Weights of a small GPT-style language model, trained from scratch on English Wikipedia: vocabulary 1086, untied embeddings.
Each number is 128 + 32 x the weight over its row's rms, rounded and kept within 0 to 255. Layers, rows and columns count from 0. Numbers have three digits each. The size before them is the row's rms in percent of the matrix's.

# layer 8 attention key, 160x160, rms 0.127, rows 73-159, columns 128-159
080:146112167116148126156108119138144124148110161147218125102093170086115171096143145127157082129153
079:128109074147164138141162171156105111114112106122146130117098163173129148121139171133061074131096
068:149194106167168148066073147110090151101114105111148176140132086167122130170126077151093137156138
084:156101098108135132076154119086110105152169124154116106082157129153167068121179099150198188096119
080:094106092090131093142135056112101119185126116067163132100081135126119094114119152157123152150105
077:109081153106161094094130049102108124150149070078174155155155109079158109096112122108057163124097
087:141111146174076135130129153107117134121188155083200092205201140099163127157117117137142131114131
063:147142139139122157108086169086134162167130154103123098094162157150171144054150091157118164115143
063:076173079089130174082076151131119117106090135131127180100171087142179116076124079131083140126160
058:138187163112162130121173129053122135110133094152085122106095158134060143150175109139131105116102
068:142149100107144090125174094115112116107177143108130123141094160121170151186145153101165122181135
073:133141189135081156110109171148189175171143129160147141181155151182134172206205142162163143128113
077:123080194136093179156078128161171136149080145125153120155172101148114151113168114102164144104110
065:098108133124148127111175103124216153041089139179117180171119165119080103169140081097159136093151
082:117151067103137143173187142143130104117107067080183122094128082154158145102163112044169137111084
083:165128112127160187137123170123110111054159129111107063145071149132124160141102150144104092136150
069:114103146104127110116135170157132123181111139126160130166133108098148159089078116127150080110195
079:113076097093116131125140092127066143162110148120141117119122124125099124188140129112123198127159
072:076133170077139110129159109168134190169164093125119055131096167090076140133144103153148121123171
076:164120147065124172108185127102106183106111115178107125134114190165124174143118129167111149151149
070:096155153152180113110116126146127097138123178092123161076182098159150091080122092209132162101136
078:153105103076139108091128119180137124067157097128104153141093121174111109142150164143153159121144
066:146128160124107129122127080135139106120127142147161104124081125139118095184168162163176117129104
065:128059143134124126135109135144186145158147120127159100129170147139126113163153111105182162116173
077:137172106133188119112165121156129118157142164132128121121102108147166119044079141161114177120139
089:183134100077208137099133107126138166125108122159105151214122107125059128104113131132149141142157
066:128115157152148139148150116141184118141147188101148133149118091150154126130131139057216171117161
071:127095145116108148113133157103054147136182151111101131118155106127171123138116080134105105155164
068:145099155127108141162131050126158146157113137169158118132118077109102144138183060151106031134143
069:133159142141090133130116113169164152111142139152110132130199116105131129126105136182119062144146
067:142138142142185145149102134130122150181105113075121156086113157152158121057133110112127202118178
089:124147152127081130164133094075141064181133119124095139146137117115162073172098070146166094125142
074:117155125113134120113137198112096122185125151116066126114114141126132106114100166136132202114106
074:138158131127133129130154107060134135123120155148150085131103110107150143180108044137101098118168
097:142167153178113155119126171107135166132102153135167113162174147141097149122155134111230155121079
086:164103163105109121136170098163117076119089123102156138104167152096157153088172170129107128100120
091:151133075125156072171146124151131146186079115138089085143113126098162104083110104147128161061145
088:179170085139144117174142124194124149144111122109075127120092133146090157166142175090133147166138
085:130116164122055161097112149139115120131123107089058088104161112115144128135146174038114146160121
070:103172091134082132119113095064097098151168087133152146110127139121145167121104145157088110162102
075:142133082066183153165141077159151174183112109189121168129161141132118144130119141218089154107146
067:097121102128155126161203106144143152050123131160122109138113133153138106149169178166203132149185
069:108074160132091089163154162187151173176106127136128068070102143139123137166197127104112112084075
068:159151110147146102104109168119131171119138179136142069096098152164125107089153147170171181120141
053:127071210147105102181110134145084134104125112091086154084122121060117086128149080113124124100197
070:121117167127138172159171069117145135154146164107166094168160106183154152099168116168126127135109
092:100175153115136153105171146090102167185123155099138110199165143152140137171112139137146142119070
071:085146094118145178122131167128102180150101181113149154087118166200116120141132158158144197111175
090:119115126143104115115097230144116179145124171105129140148060168118059135144067125094118152094142
090:114068128136071118134080099119122132154139119088058124135115118124130154127123141130098115094112
085:126143129112043140086093162150132166154134154147177092119145165181121141109152115089116102145114
081:186158115109156113146157134128141115129152138140057108080119112154193160095145150181159151137150
088:123144160105181143116115132162156174083127166145173133181052177173144131186105122073167149101139
091:154085121076084156161116152136184099170106100100082159088166126193184141127108111135037160164100
083:122144195120168145116147084111120135099127141122111120123099139127099150181095125086124108117178
075:117095144109126141193142113217152160171117065156083137106111100130164114132139123123073127075151
072:108163107086250167142119190152036110085080113117126175145130127126155121149108133118103140099153
075:107140174098131120057108149157069157163116112098147153098111079134148097174133118080117134096157
066:131163154153059141144061121152094125130158114044139115101085091186122102082042143155114155116148
066:148139113079099107106147174107068102140145139091091126180192125118186130123074128131108103148123
057:124152103148175145090092177055057111135119166106180122145182124128113097124075179121131144108127
076:105176115118096123096147164160129132140130105165158066119167145120168071157152099066155197127115
070:114076129109226126101081186090153097132135115150170091124161118152114083137190101151102087133133
084:133122144114094138122172107110121152187144139141098115176101160157066159156076167128181081195092
078:109102088140176123120095115122160093095184182110189188115150140159136112133135122136090135106163
076:109138124077159108097147179138123124164139150170173113142178155104098100126110130201115143089099
089:149124202124170118122071169108141094051129145082094132210173123142094095148104095061193145125120
073:067093150102150124131117184142060140105099135143099108156150117126115104164151115125117140033081
071:131175176176172113085089188098096128106136182079083187134209117153136105116098120080134105163147
075:146137110157178141147146170108135085115093160103131054171107076111120147107178151100118118157084
074:118109159127169107182139085143180143162117094113103128115103120126080147118115160131093066107042
060:134161166093200185127096140153075094082089178156101125087135096120142102115105088137100170096159
083:173121104154148118134126091134173124134116129152177101112051163131128151109186150144186194145119
069:146065135104057071160138111078108176172129120090168137119064118107099149105114197160191110117130
068:134090141131152131151164081145150115178145137111152175071099123103166145139126158114123137082113
067:103137119090053138099153143123092149169130092126112095179131150083076136119130125100123120125160
071:134043113156179114159079153135195093147119159146160128130154094132068140127164094172130104083113
067:170111165137158117132090112091111185063125130104090138144113155138145162095124160181141113193119
080:156145153081137105114202133166152122143098091150152160122146142131098126095118152173187119112090
076:139103123118187170077111139103176129127130143171194154138113136150185096127147121131127161167180
071:107123133095111151121122150144116061165101113171132132204068146139160135158113131167143136144150
072:128171151103105127160151079136159153144134159110090145087152102097151148093089067126083118148155
079:111099180067090129103164131110130134160132165157131102173094125070149118093115110104119095122144
079:128153152172115133112156156108127101200128164114187128086135141123171103140098117179095120100101
072:120093143093075137122101164112062101062150094187132120214180123099112092137115111057127192078167
056:153124183117069103122095196119116115135142160093144126123140129125142145164152127144142131124090
064:117160108088181095155150152139162153172117102151185085113156180112105152107214152209134098099096
# layer 8 attention query, 160x160, rms 0.145, rows 74-159, columns 128-159
085:132076109120085068124127075111091082136190159066090098136192140151145066134150154136087104154153
087:100137105149099132130113087120135102156162128113154130207122086128105127116131064141130116117143
097:178096179113137114125149074152200125086154121141183085110121135124107034099098195091095112101062
079:159168134118123163137180077176115117116089254129118087132060170125097155125122118087109139116079
090:105076114095109097131176118124081172132122141121175099144165141133116097062165111111115130116101
086:166085141048144183144144114144147098140151131160131174109142086099176144124140087131134113132133
080:124135062074096115176109104066118144132134174101088137101090105060141046122114132133171148067115
073:135140154091103097134183171075139082110143171032121102155169093098121126130149110131101082145165
079:110094164157159136103100103178130197165149101175125105138131165169110142157107174107109140125113
087:116152173091142085054093159094166152130097136153156198131117055108189130164155156137152158097112
073:145161075105128091141184132130175084082154164079086150191109107077156111116121170144153097114144
076:150163109066129134161167130083057070092167176111100146149093155119129104105084131113138167128109
093:125136128099168165138092146172228137126109112169088112115063049082132106055143108148121107115117
078:131082131165129151033111117142108103165075106115068144167133139141167124112157159123148179092091
107:114089141140123151165098136103176133132130121177081132156162114140171146148108126128081100168162
083:124168145152126117173139170107068077092129166101123108120108142123151106117155107165135128133170
087:138143146162137137147118109115137070091142105123091127153146150111131172180105150113129092129100
096:117150120118165109187122137115098144161189103118107128122133116114130157147088096152093108127191
087:114099126131167125125139123059138069125111133102069136107152093114136106136084150142192085152147
085:164131132100118089120189084100081118089114186067129143115087082142123145143142120119063139093157
078:213146107176141140112160086140117122142147178142136134194118159141111120105186113147103169184113
110:171138101130174147189197166109164174107139138107122169218093146150112131145134153157098079129145
108:132086159126157184180139097192100098139170147126123135151070188128177198110133105151093123141107
117:109160106100133127164174160104172115117105133117098159164176157116068099144096130130123113138181
120:066102099146151123155136154106071129122181164144100098120121060072163107134100082150155128183087
115:087078100146146137084102103141149132120157126172123183184083082167131118070110131079136082131148
088:084112151175130128091178054113149135150152120142098123140134176105150122081147166094163130152166
112:087114131202088229156152156108112073077126087123102132103149146128136148126169113079182155105105
084:098183163183110210150109208149081107082134129105107109098160118145161151110094083117105140118167
089:104184093125091105092133097136155152149129114123146094102132099148146131166123155136072161110156
114:109166142189074158166149141148110064104079105110086130078112132119126136160140117095151125159187
078:117039137136062137110144228090130126144127122107114123139122135110128062108146145145122129081114
097:154173091079093217094160143128118151130140112145166140128100137145161161104089094100104187024139
104:150143134162076132118081120120106143149115089162174145173147071117070081092092208130106142108098
098:150153167164177162159124162131124088129109141110141146129091164063159093085148148140149113145061
103:091148083120094153098117117146148130129126101156170104088093079199118152098080056132119161130173
083:170060142120116109174106151164096136148103173079073100091112152159136164134130159161131115050188
076:121104157189098150192119158140111069133140171089126116106102137119106109137198118147063149115087
123:129132155136119162157139126186124100125168133083118091162107200116106124113104074134061119142065
117:065148141128146141097115102156157096177040132108141143125179124106123150164108168112183133081154
115:120093105210118098138168145049067153089199131173106116075110095100174140105145116149140118189129
090:135091110147132129087092080149149140102144149121156182130083092173187121064169201091103084077127
091:150157141114129082073122084140119148125103119152184124061206101129160151180154205116087089114139
082:028145157154127114091104126111205093158137093165133141075166061140157059128129169103198117086140
087:104065167121103106133123116122123100168117150100130132145150151132115114109102090127190151109152
097:144113149092137117113117129165126158151125172130138118169084171145127154099117120139101134112182
067:132091146121052176128126130121150110142152098057116105095163126113136137155130120144151127121141
092:137126129090159134099103158097131150163162118103113142124107100137127119119113134113127107072116
085:146102180142116099159121162127097033085091173105089123115167181109155146160170108164152190176127
080:178059152080109110102107193155089133102087162040069079088118087139180059134139141179090076121104
076:105150162109120138067089148150139041134117140148156111093137149110180136136107151095104126154106
105:214083170131104171143084083190127182165090107108106136141105162109095156126156182132143144087126
093:111098161103104093124116164095123092165145087137173132127115116118168092147159155115064191108164
086:144090118154186187116150127074099160154149145096122129170089112143082130107061166143155104095122
102:064161107139114106085074161136126139113125143146124075067163070148080057133097082153145137155032
080:075187136145089152126124135118129139111098113178086141159152106117084106099077109153161137136056
091:172146171096160095171113170124103195142117141097118146140095202161142136133115171160164162145092
074:132157125140120145185126049000124077099164144109109141145105195086106128135082132138138092157104
079:182125127154153171081106179224065162082140076119115149141143181088184160083129142172132144114027
085:164062122126123076122142129061084183163157143082190145130091120140090128181163175119103071140117
079:108071077114100147087144115220186143166119079146138065113129072157144129112147095100144131114173
067:136116134140117116173151091069128149169145166112172130186163111190097128090159193135172089121209
090:111111135148094114091130107139153086134151204180117105091164151152093169134184094133136143155137
067:144147110145124153138153090128065123090165112157149146118133116106122123124113110159129156146106
098:080160103197117206137161158131118150128169154144106147156133159096122159162117124154139144133136
111:135125107192121120132141131186155155132092168103145129119147212144095201170107200080164150087118
097:063075112110089159156095131141147097182084099137150078086116101135083129184134078117116144121160
110:134103133107130074111106117109153150142125113150191163122089093165166135118175168109128088110150
079:122161096160164136109070124205160084088072169149101085072167168152123154106114096159095109161149
095:093141138133124084121126084127153133091155177175096160121139121154173154103087166114121124125191
088:071176059176144130126136175103163175078180179181120148120128128145117149114139117152149110141130
087:156128165116104138138182189151102134134124160131126183163121127155152135134121134120086119116078
075:152118130125060165169151116081142093122147180153162160126096172127092108055104168116090120159130
083:131109108156111137162145144151108083078111098181141181102139100091159129089135092127134076121067
063:122132126100134135062141114134149203122143177161140125076149129126107156165201156110108133146133
074:132144157162091141193119121025116088098150135120140137123090145108104142137146157130139130118117
067:124118131092113035100105135136073143135104141097099135120140132184184157177129173110161106174138
084:116123181162079194134081144078098085104152174161095139073134170105099121159086083142112173107050
070:129166173126146161139125121119130135144145069096132198181190156117141120081141151173112116086156
086:113169185164103196174141166109105086104141106121131128174154159127123116143123085139137150105136
082:081138151089143107108052100111138192114124103096131157144121100127149115103096121166088170111069
077:112111152160135144130122057113188167153177099192134159163131139101143135061137074129133145172128
116:125076135111106134122066069162065100167145089086177097087140110090126130165143109108095088113116
092:137132128144143173179168205130170154121075152106148155197127152135074153146134156131166158137124
122:086106112142139150134128168088144152145121143182128160177122087120039091143111123134193131174078
073:148149147145133141093129142129195088144018078118119148146156106131128159149192155134176169078185
# layer 8 attention value, 160x160, rms 0.145, rows 64-159, columns 128-159
100:107158125142133068119136168142143107076117136191109102158151188095110159146134109101176132129106
092:084172115138181162148102131112079099100163140130134110114144168122122097101046160118107138099060
092:118108132156156060100195131130062129122156082142164106143120170138088208111176178135155073185156
088:063117096149170104140106117108097094114152111076118137152150093097152073136077108124146060157188
100:155117114133140188120086096112159106125146161135120148136144120108137086122140116130142168108079
102:196092105093084145163122143112066088069147151097116105122102116129157163161162137110129120127132
097:169100127177136118092142092116087109064149103077103167135133092111131144073091159124125095146133
092:135154145137157160099160129114166173174197118094158162126147137225130173124146148095168125125140
089:168120147088137133122146148073098127108170115094089124134125058107211090121112105154110074102119
096:117109142095098150107134124150166085103109133141104140199088223034126070114140159128143114117143
100:145099120157098180170150155151149105160154162119106129135145096224079112111071103129127126107128
105:159101102117132127109181118150109111105086185154133119160124130162133146095051144160159078095154
096:060156170167161073162121124135147179159202144142133151184159183048178140150143188110130124119112
093:070107162119110148108073151100193081092064106195170110145182120051114167129179147141148113074159
104:121112142115199118080133099116122131142109128159151123131151079074112142147082157107118121115100
107:109114156142098160122116146142156101143080097125115097196128176134144094170150121109213189097127
092:151173126118117198143085170127191108083098154107133112159125123123128130130106102134093080154088
102:121106162146108217167158150100121140121141175173151118157157136181176137153103072126149135087137
111:057173130111156151136153149139107133155153137114131100181188173208185170100148142144100101139183
107:055140091114181102092118133090161203201157125159123105145131119127156118128109159142127157185142
107:165113139125159118123114126130044116127179077130091121101123131136109124103075136141123088147113
092:157060156100108106126130085125141119145090094068122139143062183095167094085194146140096114092071
098:029131105158169086171126103107069098127087095083162123156177088077200119112144144173122105145114
100:156109110125168119191109153171138130072107099210093089075148122144135037101101125154119162162099
097:137112073097145095145128083087109122046180137100111137142140120155089107105097126116126106106166
110:145091133107098077123132112165082139123105123176134102105150126102144061117134139157117179101165
089:060141128113173181124066111146180139097106141079141100119079097109132090142116095106117179101144
104:102160133114154109144137125096208184138162141112108115106163108173142152136102107111153120165105
097:131190139101132167090149168135166142126129138106139092120074186209121112122162128157095070201148
100:121068140118117148115118078120209097121136112127110102159042168084070103158068145128178227158138
101:083101107158078051125109130140140199105121128074111096098175095084109036115131135140140153100146
095:177130157148103105164072150145087137149136117141142114097154143162105180109149121133142194124101
091:116125119097067177146157131151142123094151113151107127130180065150131144115080082162056117185088
095:091137124149115099173121085157117124101195082209149153140137071128155094121151085139163122151124
101:115123126117154116177116165125133141147082117058115141138098167122102165092135118110112161205213
087:076147111133119133153107065138159123136091158191118139114124113158076108089148179147158101064153
091:149156130120115165119115173161145104105047127090116175086142175095079131119151115108087120102154
087:110164144107142075144099182143087164175050191078103135096155159153088158112147159126122175123147
092:103082112100139110102117102093116090096122093079124095120055122124148117132138104120108176106180
101:101093106130121140091149195183158148167117160118149138146134200139115158127174151129166129141122
089:132091131111055115092182159126150121099109162187155153150108068124110117116179086128108088126193
088:119139109105095115134138165140140119132038132101167096208153144163100094095118155121123110142191
086:162136083091124091184128148127110080141150133070172179074134112134146070136126128122126121143158
102:158187146152108181168158101143088108113128066145132160134094076100147135145109113122116060082147
090:170095115125129124108183133118081067105073118098144148128167094156134063133139123153094157144143
084:118132111118122113135122157165060181104128169138146146054127107146094113143093141135072116084207
085:150117134079198063178113165116125129139158171175112144129111096152124142116167174113104131149148
094:155119113090148037131140125084160120162100104077163145156090151106096213123105124128089154152137
100:131148081112122180116139060122140092119086094135130147150124095115152082129109098129104096111174
085:134148127164124191137068107148171176131102107147134122153148012166143128115117094169156086073121
085:102104126163159151101175092057149158099110106105117094094108110138113127147122185149149061142183
091:167101168141053183125151128076165094080073080072126165105120090117141124119121101130165039096127
088:104142137140159107138083146101110124127157175052094116157153096177144133105101136101151107174116
094:129139122143097131139099103130086160145180092147133104133126106161160165120115102134157071119091
089:089116120156114116147139080033119135177217112118117109046059080157182097150113136126153155060101
088:131123141130167092149138163128119143143108137091138138127104137136113136117188092130131192092103
119:169134090128119064112077179119150184169131129113098096125114183115089095117169152107142188152169
098:076096116144129098158112157116159197149077187117107124097102177132127212103130109159160128128112
085:114125168142184086124149122132151126125143173156143106176144133127117132144123082100078093130147
089:124077129156184123143131145118205120133130176196134152138132112145164106122170112128161128154081
104:148088116112114128081172072131186056084196126170127125165135061097144083161173113119117122070115
104:110088180173129120105108119080102077114167040166122138130139080160111153151155167138123104157172
092:124132150143114130080170053109156087139104065128133147073126054110170093126109147154165105137125
084:095101095137075046116157102133181114155164179174140090116133111069095153147164145152129119149189
084:073107139148114148161121202151167114115125144086088119120161070130109130098218114113113136090140
085:130187100128164061159113141093115160146116117123112127104083142114116135132158101156139196079190
084:101136124097148173161150141167106134151109158146098138163051244123161179127094061150147091167123
085:137131145112125135106115150074095129159179119047130101152121142171097083115216181130125045120143
085:163130152125116143166110141137107139129139173181086120098157169138157097074039104155130097099073
083:123118165120098187123150045143093126100105135126129106083182076065076099143104123166151132107143
090:126110141149082130128148109086155123142149073154114170196084096142103153139098163149203147106167
082:108121146105094182094165098122161123160184134065098175165166060171157080125196197086109077126161
088:169116121128149115109136142112115142180118062195105145130105138057099105104157095106129159143083
086:111129090155134197167137136166079086115080084087096171132112115125134178130164059135097127128115
089:142140076117143079110174134139167130125148154154150166130149109151103093119117164123167167159147
080:167123205117123121128130103149131133147170147125116136136105124057079099151104145132125163131154
089:097161170133073116150122105180156142115109050153126159150155163114094135138104211136161137151109
082:132138107125150167128138176132166128129136065115134114153170055115147073135106148124105134188128
074:088109131128131126085115168107119113090145093171130097104132084124106156142103148144074137182104
096:129180071151175117194117138140106136104158130086121152121168082092127107089128138121098183167120
102:059174157141084166130135148074122119124095132218141138132112186110118157154148173119156127088113
074:139109154101150173124139192149146116100102108185122087118150101103150124186101065109050182159089
101:197127135148102073129119131075134139124160177122118142132095139114119184110154141127076126175123
074:104133082076128158126092157150141104124106123136122098113153148105147109093101094111073144123140
078:148167137110122129144057112126124165095140123127090064182152192153092086144146176151161085137138
102:066156141138102128102110128199163084126088094180130118144159108117134170145114157171092081117168
095:170119121138172123087120184096131173121190148086113104077111126087129134117145125118131127142078
081:146090134116142093116075113123187218138136185130092120136114109164149148091128113118127167109148
079:169103146130102138126143102145168095134143198229104160115101144112158170194108129130104148094186
086:154160132093103159140154122124084108126028116137143145150189127122142135127045124137072114162104
089:142118147129093082131121160103143136093124055235121120114119151129179105191150138106125113133162
084:172140115094136110114120106152159156136159113166094126101135098147163160115109101099115162111116
078:130146084106189152141122130097035183152134084100149078090133110150159119128145082131118128136100
079:052120106140167096133123045131097128117085114180155169154147091099112106140094099130114158125179
078:086124163115149109110171154182190157115174116183139098115184109171182128160044114075131123160192
084:056182141105152096150185135138112129178075099154132149144183148132193107125097142119059089092170
# layer 8 attention output (transposed), 160x160, rms 0.13, rows 64-159, columns 128-159
108:153124129051149134180081108125158136196160069111118147097142136153165096151077141151135194110130
108:161138145126208136176112098103129085131131172154071165145108112114184139166129119138122114117113
094:128222136113063126133142139136123102179127159143117164141087128125120062116086146131107149128155
108:133145185112135122179097147150105145098129124085128127153159132130131148124134186142116102119143
091:154116120222109135157122137136126105159111063134085112173160103141060119125157149068156101167026
111:113135129112129058152123136133154100108113099102188130143125086156139073095111156067114138052139
097:116107191126088136134112064047121106123134129109129140113046096161109109177158156130184130102097
103:162085114127201107151116171126127072158084116114153147108124125172166079106103115153146147095107
106:136124136164122130105080132154166095117093144094103136089088117131116072092144160117078130107067
092:132157194102125154140041169113145095116134136121113116103128120111115109139095194164181115206109
105:102157110131131123119105171101076201214143103167071132088154088164178073039155125174102141127115
113:063119117112171122119146062070172120182105157091077108155110095140148123117188139133148154084161
098:111106228141104157148110156113101113151110184117118071155109099126107125154083096089177135095135
098:107127141107153164193076138111192125115201163204136156155158110133108098104110118143144173107121
101:112067168143103152105098180148146103098144143140120162147104089117099099113155135069164121143125
098:136151137089177144165125144124101144142116155159083193132154152105159188125184132134103086121102
101:159158129162108144142127109132167129110159092135093142057133104117131131113119156130152146138118
097:141143155102155143100085175120132116118074104156113137070099119120165174081095093182130198104092
096:134140109141197126128097140160151156176173167162120128088120172140111141166121155107104123165165
101:069121171100077158104093129122113126058101116145100165105112126104100113117145077098054104134153
095:157085166174100152173111128113128126103136147112155142122155102103124132134161150159142156095143
096:115178107121159118130137089136127134142074099108126120133111083105085065103151133145081145104164
103:078092154185106095090148120088139128213104153121152143059136168149147113111136164146076146167155
103:122090112146139075107096193075106121110117163119102142124174140160141164116115072087141122169142
108:108157129152129123072161111114177135159145112121152095144117109129121202102154104089197122191065
102:101091180211082155090170102144092158134189128137086140162119106104149134175176152089100171167155
096:085104120107155154124143093136099111109130123117081089126083073078178077115077090144157071174141
094:095120124153187081117100143141128177104163102159150100158150075122105145178085158211106122098087
099:106172136127150160134075101139148158124086067181132119043131196092153127154106128145179136173137
118:104088107098207095133118115143131115121139117110063131106109158080061123121111103070116124099180
096:156066123154170132082159146119101118150145151103173116154138101122118093126125101131077085140166
102:163103133183145134146139165122117159087094157156127153150120202127165127167170109125170163098094
097:121148173133105144160108125093147152159086138172091166152170120102101080100153161134125107092159
090:181134136103125141091130158159118103159133143078141116118145151102099141112172126157078089131140
105:141112148156090141077122146150143124143123119125166112118152118101207129133125131126142158099122
090:192112110167077146099146150102126106119178154083174096161128099130119139109112116081159122146094
095:149123148120123155173113162108134080159102197127101109132120123093123122115175191130122128081146
104:103083163154102131148099152071176146079133111131157082160091096150083119138168111143103164114183
093:083137129132110096132165158131095124153159144103074121190159129167123183134127117167132142121140
088:059152139085139137087117136073132197123112122162172136095120106092085160093084151135103124192118
106:128100088134122135167094125100104135173106092117071114145167114166165140132228147095140131064073
097:134129095085129118066096141126077103093120138124101141121127163122089127146142118113111102142101
094:104117163131148114135142203111132049097080121145085146096109129138114168100139150128099168110127
099:139094058090166104098098103099159119144122121137116069119158144086176100047122166101144192134175
097:052087105160124146177084158097105143106102136144135078108088201092075081139143129102158141141137
102:102158178174093118113108120138118138156145103109067132163083097096156109163133166126131124115041
090:184180112178114151081145140126137153120113160115123114105128124117092115091150150158165113082066
095:145116125162113213153161156103070161061131138150138087101139110138177105102127115150162124181098
107:165136105120144112125077132079117161106156135168120177138135118103138112152109141081099143126104
092:143160143086123131086165110097159105184146182072093095132106137080131134158108144134148116113086
094:135161131127111177099117073151117149126123068144135143129164099099132094177120117132118160164140
101:169139141094192101066076167149121121111133133169135165180112133165156193174140133125096147120103
099:202077150151110148151122186086125114146107139151164125081081126119097077153176111127156166119139
097:157145127118134169168116079112123093118150105141126097132102113161092175122112108159118090169073
096:152120139064143113096140088160094139132110075178184135124178129120140161130114119100195138133093
089:117151176103090101108119137152127161166185150173128118129144146137142111167122134120125133171106
101:118053164102126128112153115143125093118129113129159154100107154125112151147098131123097109126082
091:133135147136134150092146121190133074086103107129160132160127097114120136125146123118176139161175
092:126120154163048145130129089137150159136171119105086133097162113125146132121155133091113092150155
094:099147163140195094111076102169088213146131167135154092123112076178081139062144155124152123100171
099:109092090133139149157084147188148150088146132101065158169144136100102119119141069119063037183063
089:137141112079162110115191084116160171039079173172156142123119146121161153126145135105154148136041
091:095132115114121174136133183066114104101108135140110170147095144099106118127161170116194121101177
102:114132208134101191120113113130110086141052142083124108176145115179175144093110125123089154148123
090:104086162146148121085159083157129124086141122113163095181121144136150156125114114171071158121135
097:146141077112126145123066160129164076074114138096118134218090115124158128095187116108165100134099
093:136099143160086153124135153080174114103151124143108088097117131173228164130134127134161142087144
089:165098125176140112195161144097074113141143136157128154112138109118126164153193166124149113142123
088:105118135180107189042158132146148087144115146142108142092098147135125077095171141111109071100166
088:159139120082135118147129105090152124144086113170078146154141123148135074099147118112107129136168
097:176108151139119118105127115091130145129131156118128129117115121147083078159138116131089112095179
088:086159098172150094115153098079095080186161124161163139089075163134139153232161140116138166189148
082:180128129097065125105141184078112125141124115128154109112086111135127022145157116116077183088122
107:118142151118196082100149078150164099125183104132107112087113122175124108138126121138096123152111
081:134205154109116126077086137149154162145081160165204103137124134119144082138107135171127125079104
090:096143124128108111097135154118140158124140147153123175169167139111117117209089134125105121117096
078:181148083115166098113129135058142137170128172070102080230137128096098145099125141081159150130142
094:173156153131077145125142192139131133132097180097175126134135174104114129088141092107155175151087
074:110121128061163118132126161143148168096159072172073161157150171075115080143147132139186095196125
079:136123132060085168122152078164136167128136121149086145112088131097104087118078105122105143086158
087:128130044093213059134123094147109143112076125147059149121122126142148133081144157140127075121124
087:213120156088070134091110160168141172161102127144106118146126161158158101117108142140167127155130
090:120110178135203118099134122114116097178117070141119134106096111132115130164094140120139050138117
081:139153148113200118146139057152127121110111131156181148110086114158198083071063133159100131159065
091:087119131172095123163114127099073146158102169108134138153099155111128169120157163112047130142120
087:160145119121157156143136092152153142093178127107109122148161136120118117126073121075115116141052
094:105098134133107090125140113110125130101125179171116158113088107137091103124127156111134205143131
081:146120139207135117134151130111087099151156103127082103197053145113079132126161129099089131125151
084:092133152104116192096175156171110125126190091132116135140110119123140092154144115100148107140109
100:140145100190107171116137158146088144120125124164110098126157147173105163089187163130164090160134
095:148103097127077160092140118183153106156115153161134116152127160097121149124161121151109157144130
092:083126148152099113125215088132131095095150109088214115118106119100033114132123131149128160090164
081:131125144097102053162142140188114098090117118150158103051157167120145163087111189142153099180155
086:127166128065126052197124107130124099136097077120105125061114108192127130150121119167131117075147
087:123155124119080112154089114089139082121067127140089101140155126123136175142164154132114154119059
088:092078119097076150146150143120138116158176185119165104112183095131156166089137132128095122115146
# layer 8 MLP gate, 448x160, rms 0.164, rows 0-15, columns 128-159
101:120127157089192123117105116128144118073216183098084132203165165129176111145161172145149131091126
104:149132098126136123090122156137127174160082152078109151155119157140137057140163114120106085173160
104:126093109102131158206134142087124106180116129163118148188119117153152127156102075096109129148179
106:098140131160169128125077085121106108083092134146145161113139138154163160145157141130028140202074
103:163066065137151140141120139122112113092136116128145108155139135101082141070112107088106172081109
099:097155176114060120099114179116132088113068135093198095166141132122066181139110142080113129097090
103:108159103145155127116166077078115119111191108163128135096146103096176149104199120134181178149147
100:125100135122183063122108134139070073087161121134111205118146149146117115144118138130205160105130
092:048177252103107135092126124088106120143173138154142132110123113087121188129162151093101161138090
099:107063149126123139143169064117191075121106103105094163086139088114178151114148123112198077162110
103:157118139092066148166119085143184148137162114074094100108171155082076141139106110098147155144127
099:128056147128085088128147146172139117077158089134163114098219121123089110103130102124146123185094
101:121172159148113118108082109128082084145147139140117127170191169152109093163116082135102187174150
099:121146081144099124120179178126127125105096135090120166104056148144109167152099116142130173126131
098:145169110114103023100145182117126117139119085142138084109114179143092097098074108139065167078111
101:170086107118167172089148073142150095148150181122104115159166134103116152172135071166084118124081
# layer 8 MLP up, 448x160, rms 0.175, rows 0-14, columns 128-159
106:106158155171172188133101162102144146136090140101106107072188078193115128111126144036128114083121
100:159132123108190054105135088103127126138092090186116138136129152119102152112059165086146111146119
104:123134086118132149139142113079139115141108161140159166048123080104081107104129116084143134092076
100:082148157083121099174127097162127127162064069133111159160099100107097157136174138130097117111161
094:198115145135102085150138158105123174123079144116155148162088080175124154150096109134146169138090
102:161112135087112124104183079184134143114087091079132121184145131160106160136186144142093158120098
105:111102075119182108165107161144160091118143194133104141097118104135150066145082139171138166144087
111:139123099119148091159120163115113125146111159120106103088146187119142135121164167118178096135097
099:134155063136165146146133124099123152144122168084148133118120125165138102100088067128136143138160
101:135090185129094106195171099135170142153148095158135118128156185096128086132135136159079127180153
096:165132084149161123074115099095123153163116191118140173110138155171163154146122122179080113182139
103:107112151199113135113134146083145151139128150134134057132112076096117134184128120163172142099141
100:114184109159065162124129130187137127142033107186154131108112122165105140101095131079110156157114
093:170120137127181092111067158129133043153190120104206126120093090169124112190133131094100117156146
077:135120092125102125116154145072096170154159119195055120124127098082136074089172159077162155093157
# layer 8 MLP down (transposed), 448x160, rms 0.492, rows 0-14, columns 128-159
106:093116109140141148078061181140117087181123079133112154176185122111144138148114097155104144019115
098:106146146193077139194111100146106146148146113117159142116111153101103037080151121114074113142100
102:151137143065155169098120076150101102094159134148148170142132132069126161101135106136098117142080
098:163155079149122141097118149137068127128167167119180079143158137100151119126187139101138220170161
086:106094109107108126115133138176129131094125132084116092078161092200114152161147095173106152141095
103:136124140165193168178084118144133109107139107138114098139161145111136167103069195165147147102105
105:040173133135071123110141132131166141124095085151092153095140038090129114114135177111103178172143
105:156198153100178064114092069139129147133147134095136144159155120116120130189117087121168122102180
101:146153151113046099151092109159116130128165061133089093153104153125151171161072153118120116125135
100:091085231135136119085057093130156136123122130122179155131138101114174103106126095147148176145088
104:103117137124115150164180115059062138077111099178108121125126126161135170145145084113099112134112
100:188101084128168099150095201149140144145137149184150101154090199137117137131110117082129106113119
101:076148110095098097109135143114162183137139163146140166191156150140123140103103148100092124104157
091:076151165148162093118154144124164113064122145125074127126047102159134137132139122131116188119134
074:108061127153132126141137058093114113116106103130114132168070134086139133135126127118080137115122